config.yaml
n_layer: 14
d_model: 256
n_head: 2
n_kv_head: 2
head_dim: 128
d_mlp: 704
vocab_size: 8192
activation: "swiglu"
norm: "rmsnorm"
norm_place: "pre"
norm_eps: 1e-05
positions: "rope"
rope_base: 10000.0
rope_fraction: 1.0
qk_norm: false
attn_scale: 0.0884
bias: "none"
tie_embeddings: "early"
parallel_block: false
extras: ["some layers without attention", "local attention windows", "hashed n-gram embeddings", "a smear gate", "learned residual scales", "skips across layers", "capped logits"]
init: "normal"
init_std_qkv: 0.0219
init_std_o: 0.0
init_std_up: 0.0219
init_std_down: 0.0
optimizer: "adamw"
lr: 0.00109
beta1: 0.9
beta2: 0.95
weight_decay: 0.14
lr_head: 0.0147
grad_clip: 1.0
warmup_steps: 235
schedule: "wsd"
decay_fraction: 1.0
decay_shape: "linear"
final_lr_fraction: 0.0
batch_tokens: 65536
seq_len: 512
doc_mask: true
train_tokens: 533800000
steps: 8146
dataset: "wikipedia_en"
Each number is 128 + 32 x the weight over its row's rms, rounded and kept within 0 to 255. Layers, rows and columns count from 0. Numbers have three digits each. The size before them is the row's rms in percent of the matrix's.

# layer 7 MLP gate, 704x256, rms 0.0465, rows 694-703, columns 64-95
094:100140112092167153092140113106126181122118173088155083139133139116136063120107108156091101122098
102:135127149077158156124131144148079167109156149154067164132184127183187118130109094147113160112102
111:123089089137103149139113105139124151101105108136110087112169096088203080148133108142071147121155
106:109122105111148055145087128106033089150073094096106124086145140118186085101197102097131125139113
093:138097101159101138114106100150091107145103113157159129164075139082161110104107123107137179067156
105:078091047124112109115123149121106122120145123163151120094118136072101176124115076112137088152165
105:154130100115135119084129148168149112135140134111168121154135144132115090112093122060122123102151
101:104159111124133118213120120138123188111112082142152072096092098118075118126120109161086162152128
102:087096133141096168128119055149107155100124104052173117129132120151115132101152118091102129091150
099:098141103074145099118157113129120170141106158087164169157118170136177154133106112137193121158131
# layer 7 MLP up, 704x256, rms 0.0476, rows 694-703, columns 64-95
101:103180070118099129128146158109100146099124107142110199090111104155090146133082104145163137150087
101:144132090118113148114132132125105134121140088093123090147114097087054120136162198107104157154134
108:119121103164119134121152096119119170122112107098111164160162113081115098127145124107168170118134
106:125116170127146117129124128100165111147139150125128132173126167175102161133116179149166124143192
097:104132160153141113128142109149081138096119109163110219193167145090083072155124102143150121130101
100:150079185131129119098146126137057124117101122083092072144121195112188118104171124107191113128126
108:122154120069089060170114146077157120156122109091084138131095125106109208073155149144049113141129
099:167172151113162144162070125113076140097108163142152095107108119136108152150131150136103160152171
105:159112139158189181080094107104129112109093215063110112150112102151100125152105094132134135109138
099:085158129195116178105107070135075094132113108140140084121062146151106098126159100072186151100139
# layer 7 MLP down (transposed), 704x256, rms 0.0444, rows 694-703, columns 64-95
101:137150105133069115140092099141108122127174072131109183190135106184076166134167192065153128144107
100:150113026165108129109120126126130188125096103094150123145131068146090131074130179149119082153063
107:102130123181167146080093104131071120158136131113130144091137109109132102110120093101137145156105
101:135119122152147179116138118123213230146140121092137127125111204149072144146087156168161128119141
099:093114169125118129160155092198073101045139105209153159190129137076117106167119088122170124115111
094:069141105146115140141136155092146255095123111161120124110144094114126188139077106074159089136147
106:087145142083104095149117116082174164169121143103116124101082101101167206075167155194092106115112
101:087130117213110152106155063160109030180136091126129097102194088110144083083155137150146123134143
100:129101108099151165124156136107098109086101164057114149117131126132081187154130108190073101093140
100:097138117135134172104142111137160121119073153141165129147092135153123130124080147094155081113070